config.toml
d_model = 512
d_mlp = 1792
vocab_size = 34959
norm_eps = 1e-05
tie_embeddings = true
init_std_qkv = 0.0296
init_std_o = 0.00741
init_std_down = 0.0028
beta2 = 0.95
lr_head = 0.00363
grad_clip = 2.0
train_tokens = 790600000
Each number is 50 + 10 x the weight over its row's rms, rounded and kept within 0 to 99. Layers, rows and columns count from 0. The size before them is the row's rms in percent of the matrix's.

# layer 4 MLP down (transposed), 1792x512, rms 0.0304, rows 491-597, columns 256-287
125:46 36 51 48 39 39 54 61 54 57 60 39 57 68 51 54 38 40 51 59 46 57 23 39 48 53 48 51 57 40 53 44
045:57 51 59 44 42 44 37 53 51 50 62 52 54 54 43 43 50 62 50 64 53 51 66 53 77 41 36 50 48 48 50 52
060:27 62 54 77 56 46 58 47 70 45 48 60 50 53 43 53 37 59 57 61 52 48 59 43 35 55 42 44 48 50 46 57
104:33 46 53 71 38 33 48 43 56 63 52 43 59 64 40 55 52 38 47 71 45 63 45 47 35 44 65 63 55 41 50 32
086:44 39 56 64 61 58 55 48 61 42 47 51 40 50 36 30 43 44 44 53 52 51 56 52 55 55 56 48 46 50 55 34
076:42 62 58 41 49 31 54 48 39 61 32 54 56 53 38 38 23 43 41 54 53 56 52 44 40 58 32 52 52 53 48 48
122:57 61 42 43 49 61 71 34 62 37 49 65 47 50 40 67 62 60 51 48 49 52 43 43 66 52 52 54 66 52 69 45
112:52 45 50 56 44 57 66 65 66 47 34 34 55 47 26 49 49 47 51 51 36 52 58 60 42 52 44 37 51 49 54 56
092:57 51 53 75 59 50 68 53 48 27 63 67 62 58 49 31 55 58 49 43 41 53 31 51 43 50 38 62 73 55 40 58
085:61 40 63 33 52 49 56 43 50 52 71 30 42 50 54 40 39 56 50 54 56 40 55 70 47 42 63 63 53 41 53 39
067:41 31 62 27 52 37 28 52 49 60 65 55 41 47 49 49 59 32 48 48 59 42 46 43 34 50 56 41 68 44 44 56
093:46 57 62 67 43 29 67 59 47 44 56 40 62 56 64 44 55 45 64 53 49 66 34 39 61 52 49 51 34 45 43 53
126:50 42 48 35 47 36 42 44 41 42 59 40 49 59 54 42 40 49 50 58 49 56 29 60 42 60 56 59 46 45 54 53
099:51 44 72 59 58 29 55 39 55 57 72 43 44 44 56 48 55 51 59 55 53 57 55 39 65 49 78 49 55 52 57 59
084:46 46 60 47 65 35 46 44 57 59 54 33 48 62 61 53 40 46 56 62 55 68 54 52 62 49 49 39 53 54 66 54
113:43 46 31 66 40 38 44 47 54 46 63 64 47 79 57 47 29 42 51 40 50 59 60 36 58 45 48 55 63 23 55 56
057:47 40 55 50 60 52 59 41 54 65 64 55 43 46 50 60 52 59 53 46 43 68 58 63 24 46 48 47 52 55 35 29
097:49 54 57 51 58 44 54 41 50 38 58 48 48 43 51 45 43 49 49 43 48 39 43 39 42 41 62 63 58 49 55 49
058:55 39 58 35 49 53 55 63 70 61 48 31 62 45 39 52 62 64 54 35 62 36 46 49 63 54 54 54 37 54 45 56
109:59 37 34 54 49 46 54 57 57 59 43 39 59 58 52 42 36 52 46 58 45 49 44 41 41 49 76 48 45 66 37 61
076:46 56 45 48 62 48 58 63 51 41 42 51 54 49 47 54 44 45 48 51 49 57 59 53 49 45 41 26 48 50 41 41
145:56 54 47 47 30 30 43 50 55 33 60 47 54 64 38 47 37 58 55 47 61 55 54 58 57 52 55 69 54 59 46 50
095:53 44 48 43 54 51 48 60 43 55 38 43 38 57 57 42 27 54 33 65 46 62 53 47 50 38 55 46 71 46 61 53
080:36 44 47 60 61 64 55 43 40 56 52 35 34 50 55 50 45 67 56 43 54 67 49 61 49 60 57 61 35 68 48 44
065:48 53 39 48 58 47 74 68 54 43 53 56 58 47 28 49 52 55 49 55 51 46 44 45 53 48 56 56 30 48 52 64
052:57 57 55 31 51 45 58 47 46 54 49 45 51 49 40 60 66 66 47 22 51 52 60 54 24 48 80 44 42 60 70 44
075:45 62 50 32 40 37 56 50 60 55 49 52 55 69 70 43 69 52 53 63 42 36 46 48 51 47 56 56 72 44 55 43
110:43 33 50 52 35 45 48 47 44 58 57 42 38 51 38 49 61 44 51 47 48 45 46 51 49 64 67 38 63 39 78 60
062:44 37 67 41 47 52 59 71 50 50 54 46 63 57 68 40 45 45 44 42 52 30 42 52 48 32 51 68 62 52 56 61
121:39 37 56 75 45 51 57 46 51 57 41 49 47 49 53 48 49 44 54 38 46 53 52 50 58 57 69 74 45 36 66 42
075:50 66 46 37 48 62 47 47 57 58 57 55 48 59 54 55 42 49 45 55 41 63 52 41 44 41 72 38 51 52 61 50
088:58 70 40 57 52 43 53 43 68 40 50 51 48 47 59 48 41 62 48 51 30 57 58 41 45 39 61 43 57 49 55 45
061:67 41 33 50 58 49 63 66 45 41 53 38 56 46 44 65 42 39 38 62 54 50 49 59 31 57 52 54 56 49 51 52
117:66 41 55 49 57 46 22 54 53 53 48 45 35 65 51 50 38 43 35 41 64 44 61 48 45 39 60 61 40 40 50 45
130:65 49 56 57 55 61 54 38 48 52 65 51 55 76 55 41 63 50 37 31 48 49 40 54 43 46 51 43 55 47 41 49
098:72 43 58 49 69 59 40 56 40 46 73 60 42 56 54 45 46 36 58 50 46 31 66 58 56 51 40 58 40 47 56 44
048:42 60 39 60 53 46 67 53 44 51 56 40 54 36 39 56 54 34 47 56 43 54 50 70 56 53 41 47 59 62 44 53
093:44 48 55 62 57 42 49 55 68 48 48 47 25 52 62 44 56 51 41 53 61 55 54 37 63 36 66 48 36 56 45 52
144:67 51 79 60 58 27 39 58 49 46 45 42 47 42 38 56 57 58 53 46 38 39 45 50 42 55 51 47 33 59 61 44
054:52 54 66 49 52 47 41 60 67 48 60 62 43 44 56 48 45 49 53 71 42 56 55 62 46 47 42 60 39 48 51 41
122:55 38 63 52 37 30 53 42 35 61 63 53 33 45 62 55 51 56 57 48 38 44 49 42 53 55 40 60 56 46 43 46
106:26 53 58 68 28 33 49 45 58 62 50 66 60 61 60 50 45 48 44 63 69 38 74 34 45 63 61 47 72 37 50 49
090:75 61 42 39 75 48 51 47 50 33 69 44 51 44 37 53 61 52 56 51 40 72 51 45 43 44 40 58 51 65 61 52
125:56 41 57 47 48 54 34 44 55 48 63 64 32 37 60 53 48 51 36 44 45 53 44 57 43 37 61 48 73 39 54 28
103:37 39 47 71 51 60 39 53 50 47 58 42 49 32 36 59 58 43 60 53 49 60 54 63 51 40 71 72 60 45 45 49
076:54 67 69 47 67 45 53 63 55 56 70 61 55 41 69 53 52 44 49 76 33 28 40 38 34 66 47 45 49 48 65 61
094:54 49 63 50 48 46 48 50 32 59 56 53 40 63 59 41 30 50 47 61 55 42 48 49 43 55 76 56 74 49 64 31
059:37 47 56 64 55 54 57 65 61 50 52 39 66 52 50 73 49 61 47 35 53 58 40 55 44 48 46 28 36 40 64 65
111:45 64 43 70 46 48 36 63 54 42 43 66 54 51 51 38 42 36 49 63 47 62 55 33 45 54 46 41 54 35 42 54
155:37 65 69 63 53 31 67 55 64 62 39 50 53 63 54 40 41 42 58 41 22 43 50 52 48 60 31 39 63 40 59 61
085:32 32 57 45 54 52 43 41 60 65 54 48 48 55 52 39 41 44 48 56 57 54 57 45 50 40 37 39 52 47 35 57
126:47 42 42 56 45 49 51 44 52 36 62 50 44 51 46 43 43 46 42 40 49 73 42 60 31 33 62 57 62 69 38 50
065:58 54 45 44 59 68 58 51 48 36 41 45 44 47 47 43 45 55 36 53 55 53 42 35 45 72 39 52 50 46 47 47
125:30 63 51 60 43 28 49 57 46 49 40 36 39 65 50 58 49 32 62 53 45 70 41 52 51 44 41 56 55 54 35 40
104:43 62 51 36 51 41 69 48 41 59 45 29 55 46 52 48 60 51 50 52 49 45 47 49 41 47 38 48 62 63 46 61
055:63 41 29 50 58 47 52 63 42 36 58 40 49 54 37 25 48 48 40 65 66 56 52 52 34 65 46 48 45 38 48 42
092:61 52 42 48 34 45 38 50 34 71 55 55 40 40 57 49 43 40 44 48 38 53 42 48 71 29 61 69 42 68 49 59
151:58 48 32 56 42 46 56 40 36 38 51 53 54 45 54 59 49 46 49 44 43 71 46 65 59 67 57 61 50 47 31 59
109:42 72 55 42 79 45 39 61 42 50 55 41 52 61 61 41 43 46 46 60 56 60 58 41 41 51 37 32 48 61 43 39
174:64 46 46 69 52 41 45 55 44 56 67 51 38 46 41 49 49 72 51 64 47 69 40 54 47 57 49 56 57 60 47 43
137:48 34 57 49 70 30 49 44 50 60 56 54 58 50 47 42 58 46 45 53 38 53 45 58 29 31 41 56 45 42 49 64
052:44 58 54 43 45 54 46 37 54 35 36 72 56 35 51 40 54 45 55 53 51 58 34 61 53 51 47 73 54 53 48 37
106:61 51 61 51 49 40 29 43 44 35 38 64 50 47 54 43 35 45 49 60 49 55 36 47 44 66 69 52 59 63 41 59
089:51 55 50 53 66 54 48 52 45 52 66 34 53 48 67 54 63 48 42 45 46 54 65 54 36 43 56 51 46 60 41 67
090:58 43 63 35 50 34 56 40 66 44 56 48 51 52 38 56 50 49 46 51 41 53 49 65 43 66 67 53 45 46 74 59
069:64 59 36 68 51 40 46 54 37 46 59 49 56 52 62 59 41 42 65 44 52 59 51 44 35 47 29 47 37 41 29 41
099:46 42 37 51 62 45 50 60 61 46 54 47 71 56 66 31 36 47 56 49 52 51 37 52 43 56 46 67 50 54 46 74
097:39 55 40 43 49 37 54 41 52 57 50 58 52 42 75 36 33 63 60 47 39 54 48 58 49 53 55 42 81 61 52 51
095:67 62 44 38 55 45 45 58 58 26 59 56 60 40 55 30 50 44 59 74 55 45 51 40 51 49 33 35 53 62 49 70
109:49 55 34 37 50 64 65 58 68 55 53 59 55 52 44 58 49 53 38 54 53 48 61 61 56 35 71 63 30 48 56 55
053:47 58 62 49 66 41 56 65 51 39 32 47 52 55 63 33 42 68 63 35 49 44 50 55 44 58 51 70 54 56 53 33
041:53 58 74 55 36 52 56 48 57 33 58 60 41 49 47 40 49 45 46 66 40 52 56 58 51 53 65 62 43 58 32 50
111:56 42 39 64 53 53 76 35 34 51 39 50 52 28 65 42 52 41 55 55 40 41 48 43 43 52 52 39 63 56 49 35
085:56 51 68 58 57 92 61 30 50 41 52 69 52 43 51 52 43 70 44 42 63 41 44 66 38 60 45 61 47 62 40 50
057:37 61 46 49 50 43 51 65 38 49 63 62 48 39 67 48 43 64 33 66 39 49 24 57 34 50 58 52 66 34 50 37
105:58 60 54 57 54 43 35 68 46 62 48 65 77 60 30 61 38 37 58 54 37 61 34 62 47 60 51 40 56 66 46 56
095:75 34 67 55 43 75 48 40 55 47 51 67 47 39 39 63 48 57 45 67 53 58 59 68 64 27 51 55 51 46 65 61
104:46 62 39 47 61 57 36 69 55 52 48 47 60 59 38 40 42 49 27 54 41 52 52 35 45 45 44 55 54 35 74 53
095:34 37 41 60 50 47 36 48 39 49 46 51 52 53 32 42 56 52 42 56 45 38 52 63 68 49 58 63 25 51 54 46
111:49 48 55 36 51 35 56 55 32 36 54 52 52 63 64 24 34 52 56 46 61 70 39 38 29 60 46 60 45 41 52 61
133:71 52 36 64 50 36 50 72 66 70 57 56 56 33 48 48 49 52 56 44 46 63 45 52 44 47 53 63 48 47 51 60
108:59 50 56 58 54 37 54 41 44 62 54 41 57 60 43 21 64 49 57 49 45 36 70 42 52 52 66 48 58 62 75 59
095:44 41 59 57 65 57 56 65 71 45 63 38 44 55 43 60 58 49 53 59 55 37 62 51 59 60 29 46 33 48 57 47
098:62 77 45 72 57 46 54 47 50 48 50 72 52 48 43 43 53 51 47 65 36 50 56 57 65 41 44 61 57 46 42 64
088:30 44 59 47 44 29 51 57 55 56 48 43 68 49 40 43 65 45 78 43 64 34 39 35 63 60 52 42 53 49 50 50
083:48 34 48 54 58 49 57 49 38 46 57 57 64 34 69 45 49 46 53 63 42 47 47 46 53 28 51 52 48 60 37 53
123:45 55 40 62 45 64 46 38 46 42 64 58 40 64 58 52 36 48 47 49 54 51 43 42 30 62 59 60 44 50 60 38
158:53 60 60 42 47 36 54 54 38 68 43 47 42 50 58 60 70 46 57 53 37 43 30 48 33 60 49 59 46 51 63 45
126:36 34 55 51 55 61 62 55 57 65 49 47 61 52 51 56 53 55 47 58 42 52 51 56 42 54 64 44 47 39 43 57
111:53 61 51 44 48 31 37 51 54 64 44 53 44 52 41 36 60 49 28 24 68 60 61 59 44 53 50 54 41 60 36 40
075:54 43 61 43 53 54 52 56 53 48 50 48 57 52 51 51 65 51 45 44 50 42 57 44 29 58 59 61 57 49 65 43
096:50 52 46 60 56 11 63 55 39 60 57 48 44 59 65 52 35 38 48 59 51 49 51 52 57 50 48 42 54 70 47 60
116:55 53 68 52 42 37 52 31 38 48 53 63 52 69 59 38 41 41 46 63 44 57 49 36 39 45 55 49 57 51 41 57
084:60 47 47 65 54 67 53 50 48 51 68 42 72 39 35 57 41 53 44 44 52 48 33 42 49 54 59 53 51 56 51 42
146:51 44 45 40 47 52 66 46 53 69 60 49 32 54 46 61 60 39 33 42 60 30 50 57 38 45 67 48 45 56 71 74
096:40 47 44 53 49 36 70 46 39 47 65 39 37 49 62 55 52 52 53 58 42 56 26 61 45 45 70 48 64 54 57 39
081:46 49 56 48 54 71 55 42 35 44 49 53 56 51 53 45 50 44 51 59 61 46 61 68 56 56 57 35 69 33 48 51
106:52 50 63 62 22 43 43 44 64 54 46 64 45 48 55 52 58 67 50 45 45 51 49 54 46 52 54 57 57 48 51 44
120:55 40 65 48 49 43 63 59 39 19 41 47 40 30 59 43 61 85 50 46 44 51 63 49 51 58 50 42 67 43 62 50
088:39 58 51 62 40 24 55 48 43 62 58 46 48 66 75 35 40 45 39 44 55 50 32 48 52 45 59 43 70 40 43 48
110:51 65 44 51 59 25 52 38 39 59 48 36 44 46 48 54 39 39 52 57 43 59 57 43 43 61 51 52 68 39 47 59
076:52 48 66 43 27 32 50 51 45 67 32 42 57 41 59 51 29 35 37 61 28 55 39 46 52 57 33 52 56 61 63 50
064:52 41 55 34 44 62 44 54 54 52 50 51 50 70 55 51 43 50 39 30 39 64 48 58 63 58 45 44 49 58 52 51
122:26 44 50 43 47 40 36 43 51 58 53 48 45 50 62 44 46 44 59 66 42 60 38 53 55 21 50 52 65 45 40 45
096:31 47 54 52 47 56 40 47 64 53 55 50 46 35 54 39 68 48 54 45 50 45 61 48 56 58 56 44 52 58 36 45
118:37 46 47 51 21 33 42 54 43 45 32 51 54 68 53 60 48 58 40 33 64 57 46 71 46 59 42 65 68 52 40 45
100:52 53 48 60 57 45 37 55 59 35 61 51 68 43 55 41 56 64 48 52 37 63 57 46 72 44 60 40 71 58 55 56
# layer 4 MLP up, 1792x512, rms 0.0457, rows 492-598, columns 256-287
072:43 61 28 42 64 44 52 46 43 59 39 56 46 55 44 73 46 69 45 37 54 36 46 49 35 60 64 62 45 65 47 46
081:42 65 37 57 37 36 29 45 63 52 38 45 61 83 50 29 61 47 45 60 46 58 36 43 46 65 52 48 66 42 59 49
102:43 55 54 54 37 42 47 49 55 48 45 68 37 54 40 43 41 39 52 46 61 43 26 44 40 45 73 40 64 43 52 55
090:62 50 63 46 44 45 59 40 42 58 46 31 54 55 40 45 52 36 63 57 53 72 34 43 47 54 32 32 72 57 52 58
096:55 48 41 57 39 57 53 30 39 51 51 58 54 65 61 54 41 45 46 52 49 44 42 34 33 47 43 41 46 48 62 59
105:54 52 57 66 39 34 47 55 46 51 53 73 63 60 53 68 48 36 63 58 68 53 36 35 36 48 37 39 54 56 56 51
108:52 35 51 71 37 52 64 46 40 46 49 32 58 53 54 54 37 32 65 41 55 68 44 60 40 58 39 55 51 53 33 50
109:70 62 32 66 50 43 47 61 48 43 34 68 44 54 36 38 39 58 55 46 57 52 37 41 49 54 66 31 75 60 51 62
093:59 59 58 45 46 38 63 38 32 51 34 38 57 69 47 55 54 34 60 53 59 51 40 46 39 55 48 38 51 52 36 45
104:68 47 52 55 41 29 31 70 37 59 44 54 49 56 71 60 63 46 54 46 59 51 43 43 39 43 65 46 40 55 69 54
104:49 53 43 37 43 51 59 52 54 46 42 72 64 60 50 65 57 56 53 30 43 59 32 53 60 67 54 47 56 36 49 31
102:45 49 40 44 38 37 54 47 50 54 48 51 20 56 49 33 45 39 47 54 57 38 47 41 49 66 57 49 55 39 46 53
093:46 41 47 48 47 31 55 51 43 43 42 53 37 69 53 36 39 45 41 57 63 59 36 50 40 41 54 44 62 35 56 52
096:54 51 60 44 64 54 50 46 48 42 50 80 41 56 46 53 63 59 33 61 50 50 42 32 41 47 50 36 59 48 80 47
103:48 47 50 57 41 26 62 62 53 47 48 57 31 54 59 60 50 33 40 45 61 55 43 36 29 66 47 54 74 32 70 50
100:52 39 43 40 49 40 35 40 49 45 59 57 70 50 57 62 60 62 42 64 44 56 33 47 56 61 65 52 69 53 51 39
089:46 53 59 66 44 44 50 42 64 58 30 65 51 46 49 39 54 47 39 39 55 66 52 55 49 48 53 54 51 42 59 43
080:42 72 23 62 33 40 42 57 64 57 49 43 65 59 55 61 29 39 59 59 53 48 44 46 49 47 44 29 48 40 61 47
107:50 47 57 42 32 41 57 53 49 39 56 39 56 48 47 76 52 53 57 36 51 62 52 47 39 66 48 51 66 52 49 57
059:49 50 47 45 29 41 39 47 55 57 46 51 60 52 59 38 48 40 48 51 77 70 51 49 42 44 50 54 55 49 47 37
109:64 57 44 61 47 41 55 48 55 46 27 51 57 75 75 55 53 39 50 52 50 55 39 42 31 52 52 31 64 32 46 59
118:45 38 58 67 41 40 37 41 58 66 42 41 47 79 41 45 32 43 52 58 49 56 49 58 38 54 37 33 57 51 44 68
089:42 43 55 42 40 45 43 45 34 54 45 43 52 44 64 62 57 26 51 54 61 49 51 37 57 51 31 67 54 52 35 56
099:46 72 44 44 32 52 48 47 59 61 47 67 53 67 44 56 66 20 55 44 44 50 55 49 57 56 42 49 73 62 39 76
081:38 43 61 73 54 52 41 46 57 42 39 55 42 53 53 71 31 57 47 59 66 40 45 43 62 44 46 54 62 30 43 58
100:39 56 56 57 45 29 45 51 52 63 52 40 48 52 48 49 52 35 46 62 53 62 35 44 45 69 47 39 64 28 52 58
094:34 53 46 50 39 39 59 45 57 59 49 47 40 44 41 44 58 42 61 35 61 63 48 60 50 48 47 60 57 53 43 46
101:42 43 46 73 52 54 49 48 58 46 45 50 74 50 49 47 44 54 41 39 55 33 53 57 52 54 68 49 47 45 70 51
095:39 64 50 56 52 36 37 46 46 49 36 41 50 84 45 58 42 41 40 49 56 61 52 52 54 53 46 34 62 42 63 46
090:46 69 58 53 49 29 36 42 43 55 46 47 47 58 56 60 41 28 52 62 47 55 32 35 43 50 41 50 55 56 50 47
095:36 72 49 56 37 17 52 54 52 40 42 49 40 57 53 50 37 42 37 56 53 62 28 25 42 57 64 37 69 44 65 50
091:66 57 60 50 54 21 59 69 35 58 52 50 69 49 54 58 26 47 31 45 60 55 21 28 41 65 46 42 56 49 45 37
104:55 46 57 26 42 49 71 51 60 62 53 39 68 42 58 69 72 40 47 45 50 45 28 56 53 60 47 38 58 52 57 61
106:31 46 65 53 39 46 42 40 43 56 32 51 59 61 71 44 51 51 42 39 56 48 43 36 35 59 42 43 47 47 48 67
100:60 58 49 53 34 50 44 40 56 49 55 67 37 53 58 67 73 50 52 47 57 36 39 47 63 58 41 61 44 59 47 54
079:61 52 57 47 52 31 43 47 35 50 48 42 45 52 57 54 59 50 67 61 62 64 44 39 28 51 37 44 64 52 46 45
092:51 52 48 52 34 50 50 53 62 45 44 61 39 53 39 40 65 56 37 47 65 77 47 39 57 38 61 48 70 30 71 47
123:50 41 62 62 40 48 31 72 40 59 26 56 59 78 53 55 37 39 55 53 61 38 50 37 44 48 51 43 41 45 51 49
096:41 63 54 57 33 45 47 37 54 47 43 48 44 55 68 65 53 45 52 57 53 62 43 44 42 50 61 53 54 36 56 60
097:37 48 49 57 38 42 49 40 55 69 58 73 57 59 59 27 49 61 53 61 64 55 51 46 44 50 38 50 59 40 38 35
093:48 47 58 56 53 23 54 43 38 42 46 40 42 64 51 45 42 57 59 46 54 61 38 41 49 40 30 55 56 47 36 52
105:42 44 67 54 43 52 55 36 39 44 60 47 55 60 57 53 37 41 67 44 65 34 49 51 53 53 28 60 43 54 25 64
115:47 55 48 61 42 50 36 64 73 65 16 67 59 75 84 44 54 50 54 47 57 42 45 36 29 41 51 32 45 52 62 66
101:51 50 52 69 44 34 74 62 30 44 44 44 44 48 67 56 46 45 63 47 60 73 47 43 54 64 29 62 56 50 50 46
108:48 40 47 39 50 56 39 48 48 42 41 36 56 58 49 58 34 46 38 44 41 54 40 60 53 60 67 60 41 42 54 44
086:34 46 49 59 35 42 61 42 47 49 57 59 47 59 63 46 50 56 33 61 56 50 41 45 34 52 48 57 60 47 68 62
099:46 48 26 48 50 34 53 72 31 63 47 58 51 49 46 57 49 35 59 60 52 53 43 62 41 66 53 48 63 54 29 49
121:45 49 45 33 42 41 62 46 42 65 65 47 33 70 49 57 61 36 38 63 53 47 48 48 44 50 60 53 67 27 43 44
107:49 75 51 70 41 45 32 53 47 55 43 59 44 64 48 58 62 51 51 57 53 61 43 32 35 69 38 54 59 34 55 59
096:54 51 61 36 39 57 32 37 57 43 54 55 61 58 42 62 46 44 67 46 51 62 54 54 36 53 44 56 38 37 47 40
132:63 54 41 57 41 32 35 49 48 60 40 53 55 61 49 53 66 50 50 47 59 67 45 25 55 46 38 50 49 55 64 48
093:43 42 60 41 43 48 49 39 40 48 45 53 78 44 62 45 50 57 31 56 37 71 40 52 49 64 47 26 50 45 60 28
091:43 54 61 49 38 36 39 54 43 51 43 57 47 51 51 38 55 56 65 60 51 77 40 42 47 63 48 36 68 52 40 67
095:45 71 52 49 45 35 43 47 58 59 54 36 54 54 34 41 39 45 55 45 61 83 45 50 38 59 45 41 56 57 53 51
092:49 39 62 40 48 19 54 50 41 45 40 55 42 46 54 45 44 44 44 54 44 47 50 50 47 46 29 52 60 59 30 46
101:44 59 46 57 47 50 65 75 43 30 42 47 49 48 46 42 47 57 35 40 55 53 47 41 55 62 59 62 74 27 48 44
134:55 70 50 40 40 31 52 65 41 44 54 36 68 39 49 44 49 40 56 67 56 42 49 54 47 64 38 57 57 27 65 55
110:47 51 34 47 48 39 32 42 51 44 19 51 55 53 48 56 68 59 37 59 53 50 40 46 57 48 47 53 54 52 59 50
104:44 74 65 64 36 47 57 56 58 48 40 48 45 66 65 56 41 37 48 50 67 48 47 47 31 49 50 40 58 40 53 36
093:37 60 36 54 43 34 45 47 53 74 42 50 72 58 42 40 43 43 46 44 56 43 40 38 53 50 52 41 57 48 51 49
072:48 45 51 61 43 36 47 46 59 57 46 52 56 53 63 54 37 43 56 57 51 58 44 39 54 49 50 28 70 49 33 47
091:54 55 64 58 39 21 60 46 51 65 41 40 46 53 64 48 43 44 49 43 60 40 45 48 30 53 66 45 65 34 56 48
105:44 35 53 45 41 46 25 46 44 57 47 51 61 58 52 51 46 53 40 49 53 63 53 45 47 49 65 33 39 45 51 62
116:29 46 49 60 45 53 50 54 56 56 45 47 61 56 63 45 46 34 44 43 52 36 42 50 38 55 65 38 76 30 60 50
078:49 58 35 43 59 51 66 52 54 54 65 57 55 50 45 38 34 53 49 56 62 43 49 46 26 50 53 42 35 54 49 49
103:60 59 51 40 32 40 62 50 36 46 46 38 56 55 37 61 51 52 51 47 42 41 40 49 53 48 47 68 72 48 45 57
093:40 61 51 42 46 30 65 58 49 67 32 39 43 55 63 44 41 46 52 41 55 52 38 39 27 49 48 47 58 43 58 60
120:42 46 46 39 55 42 56 57 57 35 34 51 50 60 45 39 64 48 47 59 51 57 64 38 46 61 42 29 60 38 53 42
122:49 63 42 50 45 35 35 59 50 54 39 44 52 65 51 56 44 47 53 53 46 49 50 42 37 47 49 42 41 43 49 54
078:46 55 45 52 42 36 51 48 36 57 51 57 64 55 49 66 41 57 49 37 52 25 49 59 39 47 52 47 46 53 60 36
073:52 49 34 49 50 33 34 50 56 43 32 37 51 41 65 53 47 41 52 42 53 60 49 40 38 55 70 41 34 34 40 50
095:39 56 46 61 41 47 42 49 53 43 37 47 46 56 52 42 46 48 52 53 49 59 54 57 27 44 56 35 49 64 47 53
109:35 31 58 48 46 53 45 58 44 36 54 45 60 28 51 41 53 59 68 61 71 53 49 51 59 66 65 32 52 39 64 49
090:66 66 40 45 44 36 36 47 54 47 51 51 44 57 55 52 32 47 51 58 42 68 43 54 30 50 43 19 45 45 60 40
095:50 52 62 41 44 33 60 42 62 41 46 48 55 66 61 49 41 39 45 68 59 53 29 40 39 42 49 49 79 38 58 45
103:69 49 56 68 52 54 54 57 55 48 26 59 57 46 49 54 56 30 43 63 67 47 45 33 51 57 59 51 72 42 60 62
108:48 35 50 53 38 38 54 58 35 62 49 35 55 46 52 58 55 46 60 45 65 56 44 53 46 66 56 55 58 58 41 49
102:45 69 45 61 39 52 45 63 57 52 40 70 49 48 39 49 46 48 50 38 57 62 51 62 45 64 58 53 56 33 47 40
121:70 59 50 52 40 35 60 52 46 36 32 58 55 75 47 43 58 45 49 64 45 55 42 28 30 40 36 51 55 35 68 59
106:46 53 47 60 51 31 55 63 45 45 31 48 56 56 59 42 46 40 68 43 52 37 41 43 62 52 74 53 44 43 62 39
080:46 47 42 48 47 45 66 55 44 51 43 43 32 59 68 50 63 42 44 59 65 54 50 46 41 44 39 40 52 50 46 45
100:58 59 51 42 45 53 32 47 52 41 53 55 53 43 50 73 55 49 34 53 50 54 50 45 51 56 40 35 47 54 60 57
103:41 45 46 54 44 55 36 46 46 39 50 57 56 50 27 26 44 56 76 37 64 55 47 53 41 62 58 49 47 30 50 68
102:60 31 68 44 41 44 54 47 47 46 56 53 60 48 42 48 59 51 62 36 56 66 46 44 56 60 58 37 76 50 58 33
094:56 65 41 49 39 49 57 42 56 47 36 54 40 47 44 49 41 50 47 62 53 54 34 41 35 39 48 43 55 42 47 48
099:52 62 57 70 41 37 47 49 61 47 38 54 54 57 70 69 37 39 52 45 66 65 32 47 40 43 69 49 54 38 51 43
105:42 63 44 30 37 28 50 37 53 51 56 56 46 47 47 33 67 47 49 48 49 49 34 43 54 53 41 56 56 40 41 74
123:38 52 56 64 34 52 50 54 39 62 44 49 64 55 55 69 43 49 50 49 60 45 47 31 47 60 69 24 48 55 52 36
101:57 45 46 37 37 38 59 74 40 53 45 56 48 39 58 32 49 53 62 44 45 43 34 50 49 55 56 53 54 38 48 41
109:56 53 33 47 54 46 41 38 43 63 46 52 64 63 56 58 52 36 51 42 57 61 38 42 50 48 50 48 58 67 61 47
096:48 51 52 65 45 49 41 46 53 59 44 42 49 54 48 40 48 28 49 61 54 53 45 51 43 54 50 39 62 44 51 45
104:49 52 56 41 36 50 49 44 59 60 51 51 53 65 49 50 66 35 24 47 62 49 42 35 39 37 48 57 52 44 63 54
108:48 72 67 32 38 46 48 39 53 60 48 61 56 49 41 34 72 49 61 46 46 49 43 39 54 63 47 58 53 33 54 57
136:54 44 52 45 48 47 67 61 59 43 47 34 40 59 52 34 31 53 36 53 50 42 50 45 37 53 33 50 46 62 39 59
089:47 46 38 65 40 28 47 48 42 64 53 55 53 55 43 70 58 50 41 52 62 73 32 52 46 53 50 45 45 47 46 46
107:65 44 52 40 53 50 49 55 57 52 56 57 58 43 29 40 71 55 71 51 51 44 43 52 50 67 61 36 63 27 54 59
090:36 58 48 50 32 34 62 54 50 48 55 40 65 54 35 44 45 54 58 62 58 62 36 41 29 38 59 58 48 43 47 48
108:36 47 35 62 44 42 42 51 57 39 44 70 50 69 49 56 44 54 32 63 42 41 45 59 40 37 50 41 50 52 46 60
083:30 53 62 51 43 36 43 53 51 53 53 58 53 50 66 50 43 50 41 35 55 59 47 52 50 36 39 58 74 56 44 53
096:36 65 35 50 48 38 52 45 50 53 52 46 53 67 54 54 45 34 39 36 62 65 52 36 42 53 55 29 62 40 60 58
097:47 56 62 55 35 31 51 42 65 52 48 41 49 52 55 55 50 25 58 57 61 52 35 42 28 50 57 49 54 29 42 62
097:49 57 43 42 49 51 48 47 46 77 57 38 54 60 59 65 67 37 54 63 55 57 33 42 56 55 53 70 47 48 57 56
100:28 55 51 44 50 33 42 34 47 51 62 51 56 65 46 55 55 45 45 39 59 60 41 37 29 56 55 45 68 42 44 51
099:49 58 60 50 43 45 45 68 55 48 49 54 70 52 43 66 59 56 57 61 51 51 54 54 42 51 48 31 44 67 55 41
095:49 69 63 56 26 28 59 46 49 62 50 52 62 64 53 68 42 49 51 50 64 51 45 36 39 47 55 41 61 41 46 52
111:46 60 44 58 48 41 53 47 46 42 31 57 66 44 66 60 48 41 41 46 54 36 46 39 54 48 45 45 55 50 54 35
065:57 51 39 51 46 45 48 24 51 59 56 57 41 47 54 53 46 55 52 35 56 44 32 54 53 60 43 63 55 49 43 45